Weights of a small GPT-style language model, trained from scratch on English Wikipedia: 4422 steps.
Each number is 200 + 20 x the weight over the matrix's rms, rounded and kept within 0 to 999. Layers, rows and columns count from 0.

# o: layer 2 attention output (transposed), 160x160, rms 0.063, rows 60-70, columns 80-159
# v: layer 2 attention value, 160x160, rms 0.0463, rows 61-70, columns 80-159
# q: layer 2 attention query, 160x160, rms 0.0529, rows 64-95, columns 80-159
# k: layer 2 attention key, 160x160, rms 0.0534, rows 64-95, columns 80-159
o60,228,173,175,212,212,201,208,184,197,243,196,209,201,220,195,221,189,231,175,232,181,223,223,217,228,191,166,214,222,202,172,214,198,184,178,178,210,216,198,210,200,220,201,224,199,181,224,201,196,200,193,222,195,225,198,183,180,189,177,208,196,207,208,200,225,236,213,189,180,165,204,207,242,232,189,170,222,184,209,210
v61,227,228,207,185,204,205,210,195,188,215,186,204,195,215,218,206,188,205,218,151,216,236,207,199,205,190,184,184,191,171,202,187,230,189,187,222,226,180,191,170,198,208,197,209,193,193,193,222,207,224,193,168,189,242,198,195,184,161,211,213,192,182,179,204,188,207,206,194,193,205,209,159,211,233,202,229,205,199,174,171
o61,228,198,185,224,190,198,205,210,208,209,196,222,170,163,199,199,188,164,223,218,203,241,171,162,216,210,221,205,203,214,221,211,189,210,205,201,203,210,202,220,174,209,179,203,193,210,161,216,175,194,197,208,163,227,209,216,203,175,206,216,224,189,194,172,195,177,212,196,166,200,229,220,197,195,215,195,212,201,202,173
v62,239,218,206,200,182,198,209,172,192,215,200,200,180,202,180,185,195,191,170,203,190,192,196,195,190,209,193,162,196,194,169,238,220,188,165,206,218,167,217,183,154,199,183,224,222,185,178,187,220,219,182,177,211,191,183,222,201,219,201,188,210,179,215,177,216,202,195,199,214,169,207,241,210,218,198,200,214,194,223,208
o62,225,190,194,192,201,184,198,239,216,214,187,226,205,200,207,200,167,184,207,210,222,168,203,197,229,203,199,189,197,201,228,202,176,230,204,236,188,202,186,206,190,229,194,182,201,204,185,209,203,210,232,208,234,191,218,199,213,188,200,199,205,220,189,217,217,207,206,188,255,176,210,188,202,185,207,197,159,166,160,205
v63,223,197,180,178,179,208,193,199,220,189,207,218,197,201,177,177,162,184,199,219,170,196,187,208,206,184,223,203,186,221,170,199,214,185,189,195,168,195,173,162,208,214,199,174,222,195,188,216,189,216,195,210,191,187,218,211,200,188,211,212,183,205,210,202,216,198,216,189,205,192,176,224,204,184,209,184,203,182,190,214
o63,200,202,225,240,200,177,195,209,180,162,216,191,207,212,208,173,182,198,204,215,236,184,216,178,222,214,164,197,195,190,205,199,226,221,183,215,218,182,170,216,201,211,213,200,215,227,193,226,161,227,190,206,190,208,198,195,181,192,188,219,201,210,207,192,195,227,207,225,220,178,193,215,208,184,215,169,240,202,193,223
q64,217,199,213,235,223,186,185,180,174,185,203,224,184,212,177,180,225,203,210,202,200,179,207,199,229,212,178,231,223,177,187,171,230,167,229,199,210,207,152,195,196,174,188,197,200,217,178,202,177,162,188,197,231,199,190,221,188,193,230,203,207,227,181,209,176,229,205,198,165,212,236,203,192,173,193,210,180,190,229,218
k64,177,194,199,165,198,199,182,191,196,193,207,203,212,241,232,174,193,184,206,221,188,178,199,197,214,206,164,191,204,165,206,196,220,186,211,201,165,200,250,204,193,175,184,218,161,208,176,206,190,146,197,206,207,178,217,199,197,192,192,248,198,196,198,219,179,176,179,230,168,179,212,223,208,255,221,230,177,204,174,192
q65,184,222,160,196,202,204,203,197,196,188,154,199,190,183,206,185,178,231,218,192,207,228,201,198,202,170,201,181,194,205,214,186,190,202,182,170,256,204,213,193,200,208,229,213,178,184,212,191,211,226,200,224,189,217,161,174,198,200,178,171,227,193,209,162,213,197,214,179,215,215,221,196,216,193,206,184,194,182,180,186
k65,183,218,219,207,223,173,204,188,226,199,227,178,187,196,196,177,223,194,182,213,198,193,199,207,182,195,190,217,193,221,196,190,219,200,225,217,205,213,182,200,221,219,197,204,181,224,183,215,189,199,219,218,218,181,191,202,191,193,213,184,217,227,186,199,179,209,191,213,181,197,194,253,203,191,210,158,194,198,219,170
q66,195,181,180,196,184,199,241,189,148,201,187,185,192,179,168,212,247,194,206,199,229,208,183,159,193,171,179,204,192,166,194,199,215,196,198,187,232,226,169,240,187,199,195,191,221,170,209,208,181,208,177,228,208,182,201,221,190,194,193,166,188,177,192,175,231,195,208,220,175,208,214,187,222,172,229,200,186,196,189,161
k66,234,212,237,185,223,181,206,187,213,175,221,182,185,176,205,184,184,196,178,149,220,162,183,236,212,215,190,160,216,226,175,187,202,227,216,204,208,184,207,191,204,205,198,247,232,198,208,217,225,208,171,205,204,218,220,194,208,206,194,202,232,204,209,199,201,165,199,208,184,222,204,191,210,190,185,165,205,194,201,204
q67,159,199,166,165,189,231,240,219,195,234,197,197,209,168,239,210,193,213,177,202,162,214,180,190,191,180,185,202,180,219,231,204,186,204,195,177,218,197,227,191,208,201,201,214,197,189,215,174,199,210,192,197,173,190,201,203,190,197,202,177,209,187,201,192,220,193,232,195,229,197,207,207,204,237,201,167,220,209,191,198
k67,191,213,187,219,197,232,209,239,191,192,219,193,190,191,164,231,217,217,200,179,179,199,188,193,186,182,209,200,222,202,159,197,218,199,152,185,224,219,201,181,173,206,236,206,213,172,229,136,225,239,185,193,197,183,193,223,165,217,171,186,185,199,190,174,178,170,206,191,168,223,222,193,216,176,245,178,221,195,182,227
q68,198,232,220,194,247,223,165,215,231,184,206,174,197,226,163,194,194,198,158,186,199,200,205,240,154,213,204,200,198,216,177,199,196,193,243,206,166,180,221,158,209,214,208,210,186,243,203,197,224,200,228,197,203,205,233,162,210,198,204,189,204,238,206,245,196,159,174,235,240,188,193,244,218,211,172,220,199,171,187,177
k68,207,186,211,194,225,215,194,232,203,221,178,239,188,247,196,227,187,201,249,247,211,220,232,205,198,213,151,222,170,180,190,235,184,239,209,232,171,245,181,226,168,223,189,196,193,179,191,210,172,231,181,205,185,190,182,176,214,219,193,215,171,203,218,233,181,204,171,193,171,179,192,216,157,204,215,208,186,204,213,220
q69,180,213,229,244,211,181,154,205,172,167,223,258,196,208,204,165,191,214,216,190,165,174,199,203,197,255,188,209,205,197,149,220,214,181,218,184,243,185,172,183,210,170,179,189,183,183,223,223,209,191,203,197,218,203,231,215,185,198,228,212,173,234,194,212,172,195,209,204,219,190,192,178,191,224,194,228,228,165,199,189
k69,202,206,206,208,231,201,218,204,188,168,186,208,155,172,166,209,213,205,197,192,210,202,235,182,159,227,189,158,169,186,196,203,201,243,200,201,204,222,205,210,197,207,173,211,188,171,210,207,218,216,199,204,212,209,165,205,204,228,185,199,245,211,217,210,262,159,197,226,213,183,194,216,223,181,193,194,175,161,194,187
q70,216,197,214,195,212,191,188,220,183,208,208,190,247,215,216,206,218,181,178,178,154,227,220,176,183,222,194,247,204,184,206,187,162,178,177,216,210,204,186,201,234,227,193,196,209,210,180,229,186,186,187,222,187,231,203,250,147,228,203,221,187,123,217,210,189,240,201,201,194,200,170,200,202,184,182,185,206,201,174,196
k70,196,212,202,186,239,162,222,191,175,187,237,196,168,200,211,194,155,218,170,186,232,210,217,241,178,223,235,214,136,196,203,202,193,198,188,150,206,212,180,198,237,172,166,194,181,196,207,208,212,177,223,192,208,158,185,217,252,178,195,178,224,217,197,188,237,202,202,209,193,227,160,217,211,185,188,215,196,190,216,216
q71,244,172,130,169,187,210,191,182,178,218,189,201,189,181,193,251,193,203,227,199,229,235,188,174,183,184,181,163,212,205,197,189,180,238,166,182,215,199,224,252,179,201,206,215,179,161,208,183,224,197,200,215,198,143,166,241,205,177,189,149,190,173,181,157,243,209,198,168,197,219,197,206,240,186,200,163,191,224,154,206
k71,210,202,201,195,225,188,197,180,185,212,202,199,215,195,183,189,185,222,177,222,211,202,224,233,217,234,178,225,189,215,224,182,211,205,238,176,191,183,188,181,182,208,226,190,138,208,166,220,172,185,143,219,202,190,199,208,198,181,187,201,240,226,216,234,210,223,196,199,180,191,199,207,200,200,195,189,207,238,196,226
q72,205,174,197,200,260,196,181,197,208,189,207,196,186,207,194,211,211,223,190,202,209,192,200,225,221,215,193,208,228,178,206,207,195,199,212,233,174,197,167,195,179,205,202,178,169,226,191,205,180,195,201,186,160,216,190,204,198,211,177,219,192,189,200,218,180,229,169,207,216,169,201,210,201,219,219,227,197,223,171,238
k72,187,222,204,205,189,214,223,207,154,172,217,179,220,196,190,222,177,247,188,169,207,196,186,209,231,184,239,185,200,207,164,199,189,181,188,144,231,193,192,173,229,172,204,198,221,200,242,191,264,160,203,196,239,159,234,198,206,195,168,176,233,199,204,200,193,206,229,200,161,233,212,168,188,185,172,216,247,208,192,198
q73,209,218,216,180,185,201,235,245,177,187,230,198,188,173,194,219,190,207,209,223,197,232,207,202,202,176,201,205,212,210,241,182,185,182,167,197,180,192,232,187,195,192,188,201,222,215,203,181,209,206,207,195,181,185,214,201,183,166,208,204,176,207,208,224,206,185,202,213,215,246,191,195,223,185,169,189,174,217,212,233
k73,184,216,233,212,199,191,195,192,175,156,212,207,207,208,188,226,162,228,180,158,218,227,197,182,189,192,193,180,181,190,169,180,199,208,215,202,213,236,197,189,243,207,156,210,198,198,236,244,239,171,209,163,222,192,189,190,193,209,169,197,207,208,216,199,191,190,214,245,194,225,225,181,227,207,190,197,155,163,210,199
q74,200,219,169,216,186,191,209,210,198,168,158,184,200,197,190,241,229,221,199,197,161,181,199,170,203,149,178,213,183,186,204,191,228,247,198,207,188,177,201,192,182,224,235,200,164,216,224,206,205,193,193,202,227,229,173,181,189,184,204,160,186,189,218,201,216,216,202,202,194,203,150,178,205,175,208,194,191,203,187,179
k74,213,152,182,210,213,206,211,176,210,201,207,183,210,217,210,151,204,191,223,222,214,198,179,223,202,213,214,198,221,191,201,220,194,186,187,211,195,185,213,168,193,205,187,186,209,200,182,200,201,193,166,188,198,192,223,172,197,223,192,178,152,202,189,183,200,193,225,160,190,171,234,185,230,196,191,204,217,191,185,245
q75,199,206,213,210,216,222,194,203,199,225,181,173,188,214,196,198,201,216,214,186,181,184,194,211,193,187,195,234,203,203,214,194,179,164,195,199,201,185,200,191,205,178,179,200,183,191,198,192,230,175,184,171,213,181,222,196,210,174,177,234,173,235,204,208,214,182,198,225,179,213,184,206,201,185,241,180,188,208,195,173
k75,245,189,184,213,207,227,193,186,201,198,192,200,210,226,229,196,173,201,186,179,215,184,158,166,199,205,221,194,240,192,207,167,224,215,189,213,187,201,215,207,224,166,190,156,169,242,212,170,206,215,181,185,205,161,170,192,182,214,197,215,210,181,215,186,177,177,176,196,221,175,223,183,228,182,193,221,209,196,207,194
q76,211,238,240,188,235,200,211,185,189,199,221,227,207,180,182,230,224,217,163,188,198,187,216,189,192,198,195,221,181,212,197,199,220,185,212,178,191,181,150,191,188,178,207,152,158,188,169,224,215,167,200,209,201,177,174,191,208,208,189,207,212,206,195,202,190,207,202,200,203,207,201,199,165,181,189,225,182,213,239,185
k76,166,229,222,200,173,169,233,199,164,227,205,229,220,191,206,156,239,226,213,223,182,177,174,217,192,205,199,205,179,185,217,202,175,178,227,187,188,151,252,165,231,184,217,214,191,226,217,162,160,215,174,179,192,216,209,224,232,195,218,217,206,171,206,208,224,237,172,193,199,172,211,223,157,237,182,214,222,203,213,198
q77,230,214,209,210,203,224,224,220,195,181,163,194,223,168,180,214,187,182,230,204,213,191,184,177,218,222,225,207,141,178,186,200,214,206,189,184,238,191,222,221,217,235,162,231,149,166,168,246,213,198,176,213,192,188,231,208,155,195,201,207,205,185,172,208,230,194,191,190,221,179,170,191,209,205,210,172,182,183,204,213
k77,194,197,211,202,175,221,214,188,220,196,217,188,193,230,184,232,238,190,176,232,224,186,237,182,224,188,160,194,223,222,213,196,158,173,184,175,215,171,207,205,239,219,172,163,205,168,193,206,227,166,172,177,226,234,179,195,222,188,193,219,221,206,188,214,213,161,211,188,163,242,201,230,221,232,140,203,213,188,181,174
q78,204,179,211,202,148,226,190,200,179,189,186,187,218,194,198,186,182,186,215,199,180,189,218,207,179,203,219,227,214,173,241,218,188,218,177,196,187,176,241,202,204,197,188,210,207,204,253,209,174,213,180,229,222,217,203,240,206,198,207,191,174,174,211,221,208,229,178,153,211,196,221,182,206,159,244,202,212,213,230,193
k78,195,202,174,180,176,178,204,208,206,245,223,221,206,183,229,211,150,179,196,220,203,197,172,167,222,219,183,197,236,181,226,172,201,194,197,219,229,217,198,192,224,191,213,238,202,177,222,190,148,194,214,166,212,170,192,215,181,184,204,194,187,200,197,198,168,163,185,187,210,219,173,183,225,186,209,189,192,177,195,187
q79,186,199,173,230,179,200,179,197,198,175,215,165,234,209,201,174,230,189,188,205,197,235,195,199,194,173,181,172,193,177,184,197,233,215,174,221,197,235,238,169,234,195,180,194,206,196,184,211,230,198,172,186,171,177,181,204,198,188,198,196,178,187,215,228,249,215,201,165,243,215,169,156,202,203,186,221,197,166,182,209
k79,198,172,190,168,258,196,193,196,189,204,251,166,203,162,202,166,192,221,215,184,175,215,204,188,201,194,212,242,186,212,198,208,188,167,226,216,170,181,217,193,220,137,203,183,244,212,242,218,223,191,230,188,198,196,207,219,199,194,190,218,218,214,196,211,220,206,169,209,195,178,226,217,186,209,158,179,180,234,233,202
q80,207,145,168,214,236,199,205,184,192,191,226,174,222,177,189,214,201,224,225,188,194,220,197,170,211,177,216,170,197,211,213,213,186,195,243,169,190,180,188,205,188,181,179,184,213,219,178,213,166,194,227,165,204,186,182,206,190,194,208,159,190,177,215,197,194,205,220,218,187,183,229,212,195,191,224,200,258,213,191,215
k80,210,165,202,232,213,183,244,203,150,173,205,191,185,221,169,184,231,201,224,149,197,168,177,229,208,197,201,178,185,188,210,218,208,222,222,213,189,205,138,215,209,164,195,227,193,200,220,167,185,212,201,163,185,241,225,179,214,196,175,181,205,192,213,211,191,192,207,201,199,219,173,217,186,207,195,208,208,165,189,189
q81,185,182,175,199,221,207,173,185,199,194,186,166,229,173,232,205,190,196,173,196,181,223,244,219,193,157,218,208,221,218,198,237,191,225,198,188,187,186,189,179,173,229,221,245,218,202,213,212,201,179,246,210,210,219,198,180,202,170,190,166,241,224,224,186,183,165,217,182,193,172,203,211,185,202,198,214,197,186,186,188
k81,230,221,245,194,225,190,205,188,211,180,228,181,185,183,180,228,169,203,196,185,155,210,155,202,222,175,193,171,235,208,210,196,236,179,176,195,211,183,124,206,203,177,192,212,191,191,225,211,190,223,193,223,193,198,174,238,194,221,222,206,175,219,184,185,197,192,185,232,197,196,210,202,218,207,202,209,218,193,163,229
q82,207,209,176,197,173,214,245,180,250,203,197,150,181,233,229,182,189,171,209,168,214,219,184,220,211,190,217,199,173,214,226,191,200,225,200,208,229,204,206,196,182,220,210,163,191,195,185,182,164,220,200,190,207,174,207,129,200,200,208,204,222,225,187,204,182,219,159,223,193,226,212,195,173,231,195,208,228,218,198,199
k82,189,212,193,193,202,208,220,173,228,189,206,192,230,172,200,210,163,213,177,161,157,203,185,203,211,171,238,210,201,194,168,196,166,171,207,197,184,196,194,210,202,227,196,235,218,171,168,206,182,244,169,198,246,249,171,230,195,216,222,186,180,205,185,192,203,192,240,195,218,192,175,215,231,197,221,194,199,209,228,193
q83,210,186,174,214,206,188,184,188,204,195,196,189,223,200,203,231,196,183,193,205,174,211,191,235,225,200,188,229,213,213,181,201,199,186,166,212,171,216,174,188,252,221,231,246,200,198,169,214,192,197,197,212,222,207,238,154,192,187,149,147,176,225,184,254,217,236,205,185,148,190,213,231,206,219,205,235,168,167,180,191
k83,268,188,203,227,221,220,204,194,228,203,176,227,163,186,194,189,194,198,154,187,225,204,214,211,211,170,193,204,198,218,216,209,168,181,165,218,205,174,201,190,143,231,230,223,168,231,204,165,215,165,227,169,175,213,184,224,178,196,236,184,186,192,214,204,222,149,242,201,239,255,213,188,204,195,216,160,186,271,186,223
q84,226,231,179,156,196,229,192,183,194,199,196,197,164,187,163,210,194,212,164,171,174,176,181,215,185,223,216,210,196,212,189,223,188,222,173,213,193,199,223,147,186,191,198,232,212,204,205,189,168,202,191,193,169,171,221,187,199,207,209,185,228,180,201,229,213,185,192,174,190,214,212,210,196,180,210,202,200,230,189,207
k84,201,248,231,201,191,180,191,198,193,201,226,187,248,195,206,180,217,168,205,190,195,220,180,178,207,161,218,196,190,194,192,189,218,165,192,189,187,175,171,203,184,193,224,168,214,191,190,216,189,212,236,200,241,178,202,212,189,218,201,218,171,221,205,155,204,189,195,166,216,197,220,231,197,233,208,208,217,179,169,201
q85,173,184,171,202,211,161,198,184,209,180,200,210,197,183,210,158,216,211,212,207,138,223,195,219,192,196,229,187,215,201,197,230,178,218,211,218,236,189,181,180,204,191,208,206,204,203,196,185,184,200,227,185,184,186,201,194,207,151,201,201,200,236,174,179,231,188,146,209,219,180,214,201,219,257,215,210,211,233,220,217
k85,203,176,210,220,207,207,220,173,220,180,181,226,210,206,245,218,176,226,215,215,166,214,202,216,219,190,169,169,178,163,202,201,185,207,216,195,191,145,230,230,181,194,195,189,237,227,169,241,218,190,213,227,173,203,220,217,195,211,197,199,194,225,245,185,192,235,183,217,181,227,233,175,203,172,173,229,220,198,204,148
q86,195,182,183,198,222,227,168,179,200,154,187,207,189,199,205,194,212,186,223,218,232,200,216,176,217,223,189,209,216,186,185,204,201,200,196,193,163,194,187,202,193,213,200,152,152,198,186,177,216,199,189,209,205,193,254,209,221,223,205,187,203,202,184,184,209,225,224,213,227,191,253,163,202,157,162,189,209,239,215,141
k86,203,207,173,245,176,211,170,187,216,201,206,236,201,162,226,179,211,203,223,191,163,189,221,200,213,200,208,212,189,214,229,193,208,206,200,188,227,188,200,189,185,187,232,215,194,217,204,220,183,207,173,188,191,235,216,210,206,191,208,186,186,231,197,214,192,213,170,206,177,207,191,218,202,238,207,173,176,149,229,212
q87,186,186,198,217,186,201,180,200,196,196,239,212,236,214,277,197,223,190,199,205,196,210,165,208,184,202,215,227,175,224,206,216,207,207,205,220,200,180,173,198,186,193,221,214,220,169,198,222,208,208,181,229,181,213,236,204,221,176,232,215,211,220,186,207,169,188,180,169,197,209,162,233,184,197,197,215,209,201,222,205
k87,211,243,192,200,186,196,182,162,204,237,220,182,153,186,234,209,260,195,218,200,159,204,237,165,188,213,190,213,231,210,190,214,231,174,224,206,243,198,179,163,214,194,210,209,234,190,217,267,195,181,223,180,184,194,177,197,224,190,175,174,220,219,222,174,228,180,208,229,203,213,206,236,198,200,197,188,202,206,177,202
q88,199,165,231,241,211,200,150,243,224,164,195,190,196,195,188,169,208,193,219,177,169,175,188,183,208,186,185,223,207,185,209,180,174,214,181,210,192,182,167,199,183,201,189,202,209,200,205,202,201,206,186,221,242,176,191,247,231,175,205,175,230,217,192,224,218,178,178,186,184,199,196,196,194,191,154,215,192,184,231,193
k88,200,190,203,249,201,177,213,214,221,202,192,187,226,199,218,181,203,186,233,229,191,224,199,203,208,168,186,236,227,210,188,203,222,154,195,171,173,197,166,190,206,203,209,159,186,210,178,232,239,201,172,186,171,214,219,178,206,202,205,201,165,196,190,185,175,238,189,184,236,207,210,203,212,161,195,184,195,225,223,170
q89,232,216,183,237,199,211,165,222,200,202,225,224,201,209,194,208,177,194,189,195,211,209,181,201,198,221,240,201,199,207,165,181,208,204,198,191,204,194,216,181,205,214,191,198,195,221,219,228,188,182,209,164,240,202,174,214,212,218,163,205,150,214,155,205,167,150,187,214,201,185,191,207,181,222,225,226,233,226,203,244
k89,216,231,228,202,230,207,197,185,170,213,211,188,170,228,217,194,207,171,225,222,193,120,217,203,221,216,187,255,187,193,199,209,203,194,190,215,179,176,213,214,221,207,213,187,210,167,247,190,226,210,225,229,243,190,207,226,191,226,207,174,193,191,272,192,191,202,217,228,240,192,190,198,210,193,213,198,194,203,247,181
q90,222,210,216,213,189,201,165,200,219,215,215,205,196,199,206,213,180,171,216,194,206,189,212,186,202,224,201,188,210,212,226,187,217,215,188,190,175,168,190,181,208,157,204,217,248,271,192,196,190,191,189,217,223,235,168,220,179,206,170,216,208,216,232,197,231,156,194,193,221,226,223,187,204,176,204,202,211,224,165,216
k90,221,245,154,182,206,176,188,215,177,180,209,176,208,218,227,157,217,189,186,188,216,194,188,191,239,220,182,199,182,201,179,200,216,187,224,195,193,188,193,216,214,172,178,212,175,185,197,202,195,201,224,203,194,163,197,203,215,163,230,207,199,188,216,156,192,183,177,228,241,174,214,220,162,219,220,203,173,178,224,191
q91,169,197,195,185,183,191,192,181,171,163,234,197,179,177,197,227,211,173,217,191,228,200,169,165,195,196,215,166,191,165,185,170,183,207,192,179,190,232,177,203,196,235,177,213,192,185,188,222,202,182,213,183,180,241,204,229,201,177,191,188,240,208,197,174,206,222,192,225,216,207,202,258,177,176,201,195,208,188,178,169
k91,189,216,184,187,249,222,170,205,231,200,209,204,200,204,184,200,223,188,154,177,215,225,209,226,184,168,243,224,225,212,195,206,215,204,196,150,183,221,175,179,190,221,225,215,179,234,197,198,226,200,232,247,238,236,171,184,206,180,179,196,200,162,194,197,192,210,205,231,136,171,204,148,213,253,188,261,198,166,198,161
q92,192,184,204,209,213,205,172,208,194,214,201,181,203,216,168,226,210,200,204,208,203,189,197,159,149,196,217,206,228,212,221,187,240,193,231,193,201,225,192,184,169,224,183,177,211,215,195,195,231,214,219,215,183,189,182,164,186,184,187,191,181,181,204,181,209,200,187,218,253,222,173,221,233,186,216,227,178,158,192,238
k92,192,180,188,169,172,196,191,158,188,218,218,202,214,240,249,189,232,169,191,213,198,209,177,204,222,219,222,200,243,243,194,200,185,213,208,191,185,214,189,191,163,176,228,176,193,188,191,170,207,193,194,226,223,241,186,214,188,200,191,229,178,191,211,202,173,175,215,210,142,215,239,189,214,202,223,217,194,206,195,196
q93,199,205,207,176,198,257,230,215,202,243,178,191,184,205,213,177,195,221,210,211,203,256,181,195,187,202,202,178,185,163,234,173,182,225,192,219,203,177,244,201,189,221,206,196,227,180,201,212,198,222,183,187,191,148,203,215,236,167,188,208,185,178,195,192,218,217,208,177,166,213,232,199,180,159,150,230,216,229,231,202
k93,170,211,168,176,233,202,232,183,201,174,199,202,178,201,231,213,213,201,207,186,202,167,231,235,206,168,181,174,236,208,247,191,134,183,210,232,195,192,208,220,204,193,183,218,192,198,205,228,215,180,196,203,219,169,231,230,207,233,214,201,208,161,171,173,242,182,205,220,203,207,206,204,243,192,227,166,195,170,230,165
q94,188,183,171,206,218,228,190,208,222,191,184,189,203,185,193,208,179,211,167,151,195,232,185,235,199,188,225,207,186,250,223,200,205,205,198,212,219,195,178,208,214,227,194,182,169,224,196,197,178,159,191,192,171,158,199,211,208,186,219,170,192,219,189,227,236,188,210,166,204,192,183,189,246,152,200,214,210,207,189,178
k94,217,184,198,163,202,200,165,173,179,179,209,186,198,200,214,184,188,194,256,211,200,186,209,222,195,244,163,192,181,197,202,195,193,169,195,171,196,184,181,179,198,170,197,189,188,206,234,232,184,193,227,160,202,228,194,185,183,226,230,179,233,166,170,198,227,212,219,191,185,233,217,216,212,194,178,207,178,240,162,204
q95,238,235,204,230,202,175,186,188,206,197,179,190,217,222,181,179,201,208,213,228,169,218,196,218,152,194,186,187,170,186,188,182,200,166,200,245,198,231,180,176,191,180,225,202,197,198,218,201,186,200,233,200,210,202,242,178,179,176,235,159,193,210,164,201,243,194,167,202,160,186,199,218,167,179,210,198,180,181,193,199
k95,208,211,222,199,215,171,183,177,210,180,230,173,190,157,207,202,199,192,172,186,208,200,183,223,141,195,231,217,187,208,223,200,193,216,219,184,221,202,196,238,204,199,188,201,182,153,181,181,163,179,161,241,197,185,242,210,190,250,186,187,202,190,212,169,178,216,189,220,212,211,216,216,218,187,187,220,193,236,179,212
v64,225,218,179,224,176,191,195,194,226,189,216,216,142,181,179,231,195,229,212,139,258,200,210,213,166,197,221,188,210,203,172,216,181,204,197,215,193,209,152,162,166,189,198,169,204,201,182,218,207,165,204,177,215,217,191,212,218,199,170,211,223,226,213,226,211,241,247,189,206,211,222,166,174,228,203,221,229,185,188,190
o64,230,189,207,176,232,178,222,175,205,225,188,184,202,186,183,187,232,216,159,209,239,212,207,210,155,212,234,208,166,227,199,169,210,207,205,226,191,214,215,214,202,196,221,190,192,198,175,211,223,194,194,215,210,210,195,237,206,217,200,213,220,235,214,175,242,242,179,206,254,196,214,202,218,209,252,173,226,220,190,168
v65,235,207,232,151,191,220,217,206,212,223,242,192,200,196,209,207,249,166,206,191,184,228,212,204,242,190,200,210,222,184,248,203,156,171,234,227,236,182,164,215,219,202,192,229,201,191,205,204,167,228,176,220,202,217,208,194,183,207,196,267,204,200,185,184,202,214,169,231,192,171,166,180,178,176,178,196,196,163,215,207
o65,204,254,228,206,223,181,149,188,192,169,211,185,194,223,168,199,220,194,199,233,168,199,192,235,232,192,181,189,260,208,242,201,209,177,244,205,200,184,188,183,193,230,205,201,201,197,217,193,213,169,183,222,176,199,219,205,161,178,187,212,209,212,192,192,171,192,207,190,183,199,193,222,202,209,204,234,174,212,232,179
v66,179,225,201,198,147,214,205,191,207,212,212,206,246,173,219,175,176,194,216,216,193,221,194,211,182,229,232,191,170,189,174,213,188,204,206,184,194,197,235,225,217,232,196,212,202,196,201,165,205,192,205,228,199,205,204,159,224,218,234,224,163,202,172,201,188,193,192,210,199,209,241,196,194,164,205,214,163,238,167,243
o66,213,194,162,229,156,174,214,212,213,209,192,204,205,169,237,175,226,198,187,224,196,214,198,196,220,166,215,237,194,213,238,226,175,202,184,196,202,183,195,205,200,215,200,212,194,175,205,218,187,207,221,213,206,177,179,241,204,179,204,172,189,165,195,174,269,173,214,196,178,190,184,223,200,205,216,213,179,175,178,219
v67,213,194,196,207,232,220,176,184,216,194,174,202,226,193,212,219,188,204,202,221,223,181,234,169,197,254,194,199,216,171,212,173,191,180,199,183,205,240,222,187,171,195,216,209,227,205,219,222,177,236,190,216,223,233,209,176,214,208,179,211,185,211,200,207,217,188,232,186,180,195,206,186,208,213,196,208,219,184,178,227
o67,218,207,218,231,188,210,202,196,208,222,217,210,222,215,187,211,222,232,167,209,196,194,168,165,176,219,202,212,189,190,173,191,241,204,221,155,238,237,180,197,215,204,191,221,217,214,214,216,198,222,194,201,190,237,194,209,183,178,187,203,161,194,213,207,212,177,223,199,202,155,166,190,217,259,211,241,208,176,177,178
v68,225,225,175,195,195,202,204,187,179,219,209,170,217,203,241,184,168,218,187,202,185,216,220,177,190,175,191,185,208,192,205,173,185,219,204,184,191,213,207,209,210,165,195,187,191,187,202,212,237,254,214,237,185,168,221,206,188,207,230,197,163,201,240,238,224,172,190,216,192,171,211,228,204,192,182,229,176,191,187,176
o68,234,186,207,208,184,200,212,202,204,185,228,181,183,209,204,229,160,185,202,193,217,202,204,184,220,204,173,212,133,220,184,198,210,218,235,170,174,194,219,180,151,232,192,203,191,191,156,192,210,165,227,156,211,216,234,167,185,207,181,198,236,172,192,187,231,171,192,172,221,187,189,189,214,191,195,228,209,183,215,172
v69,186,201,207,215,196,204,200,202,204,230,197,193,201,188,214,168,202,171,193,199,190,172,178,211,196,181,203,226,202,236,215,194,196,215,183,202,211,166,195,228,197,208,230,198,196,248,195,169,194,206,165,212,168,212,195,192,242,155,254,213,169,162,233,217,201,214,237,197,170,181,174,195,213,174,211,189,217,239,220,227
o69,220,166,161,213,172,186,206,242,176,212,245,186,203,219,198,212,178,190,219,222,151,195,212,217,181,172,231,196,212,198,203,171,202,190,225,203,210,203,194,213,175,215,186,208,174,193,228,191,200,201,192,204,195,233,212,216,223,164,222,185,187,206,177,215,204,181,202,145,171,218,194,206,207,225,210,177,198,189,218,199
v70,209,179,223,225,231,200,186,233,193,165,229,163,182,204,185,225,190,223,187,216,222,175,200,225,233,228,200,175,203,179,148,235,185,207,181,171,210,216,185,203,195,201,200,213,154,199,209,158,210,241,157,230,186,199,195,187,188,184,180,228,193,175,172,223,148,193,229,168,222,208,188,207,211,195,236,163,224,194,201,182
o70,198,213,197,179,223,210,193,230,204,163,193,242,177,240,211,215,211,188,179,174,207,174,226,207,159,230,175,190,192,216,217,197,180,174,179,218,167,206,225,179,211,163,235,203,202,208,207,230,215,232,224,222,152,194,210,180,249,197,185,238,192,196,228,194,170,201,249,209,188,202,178,185,209,188,193,195,208,198,164,176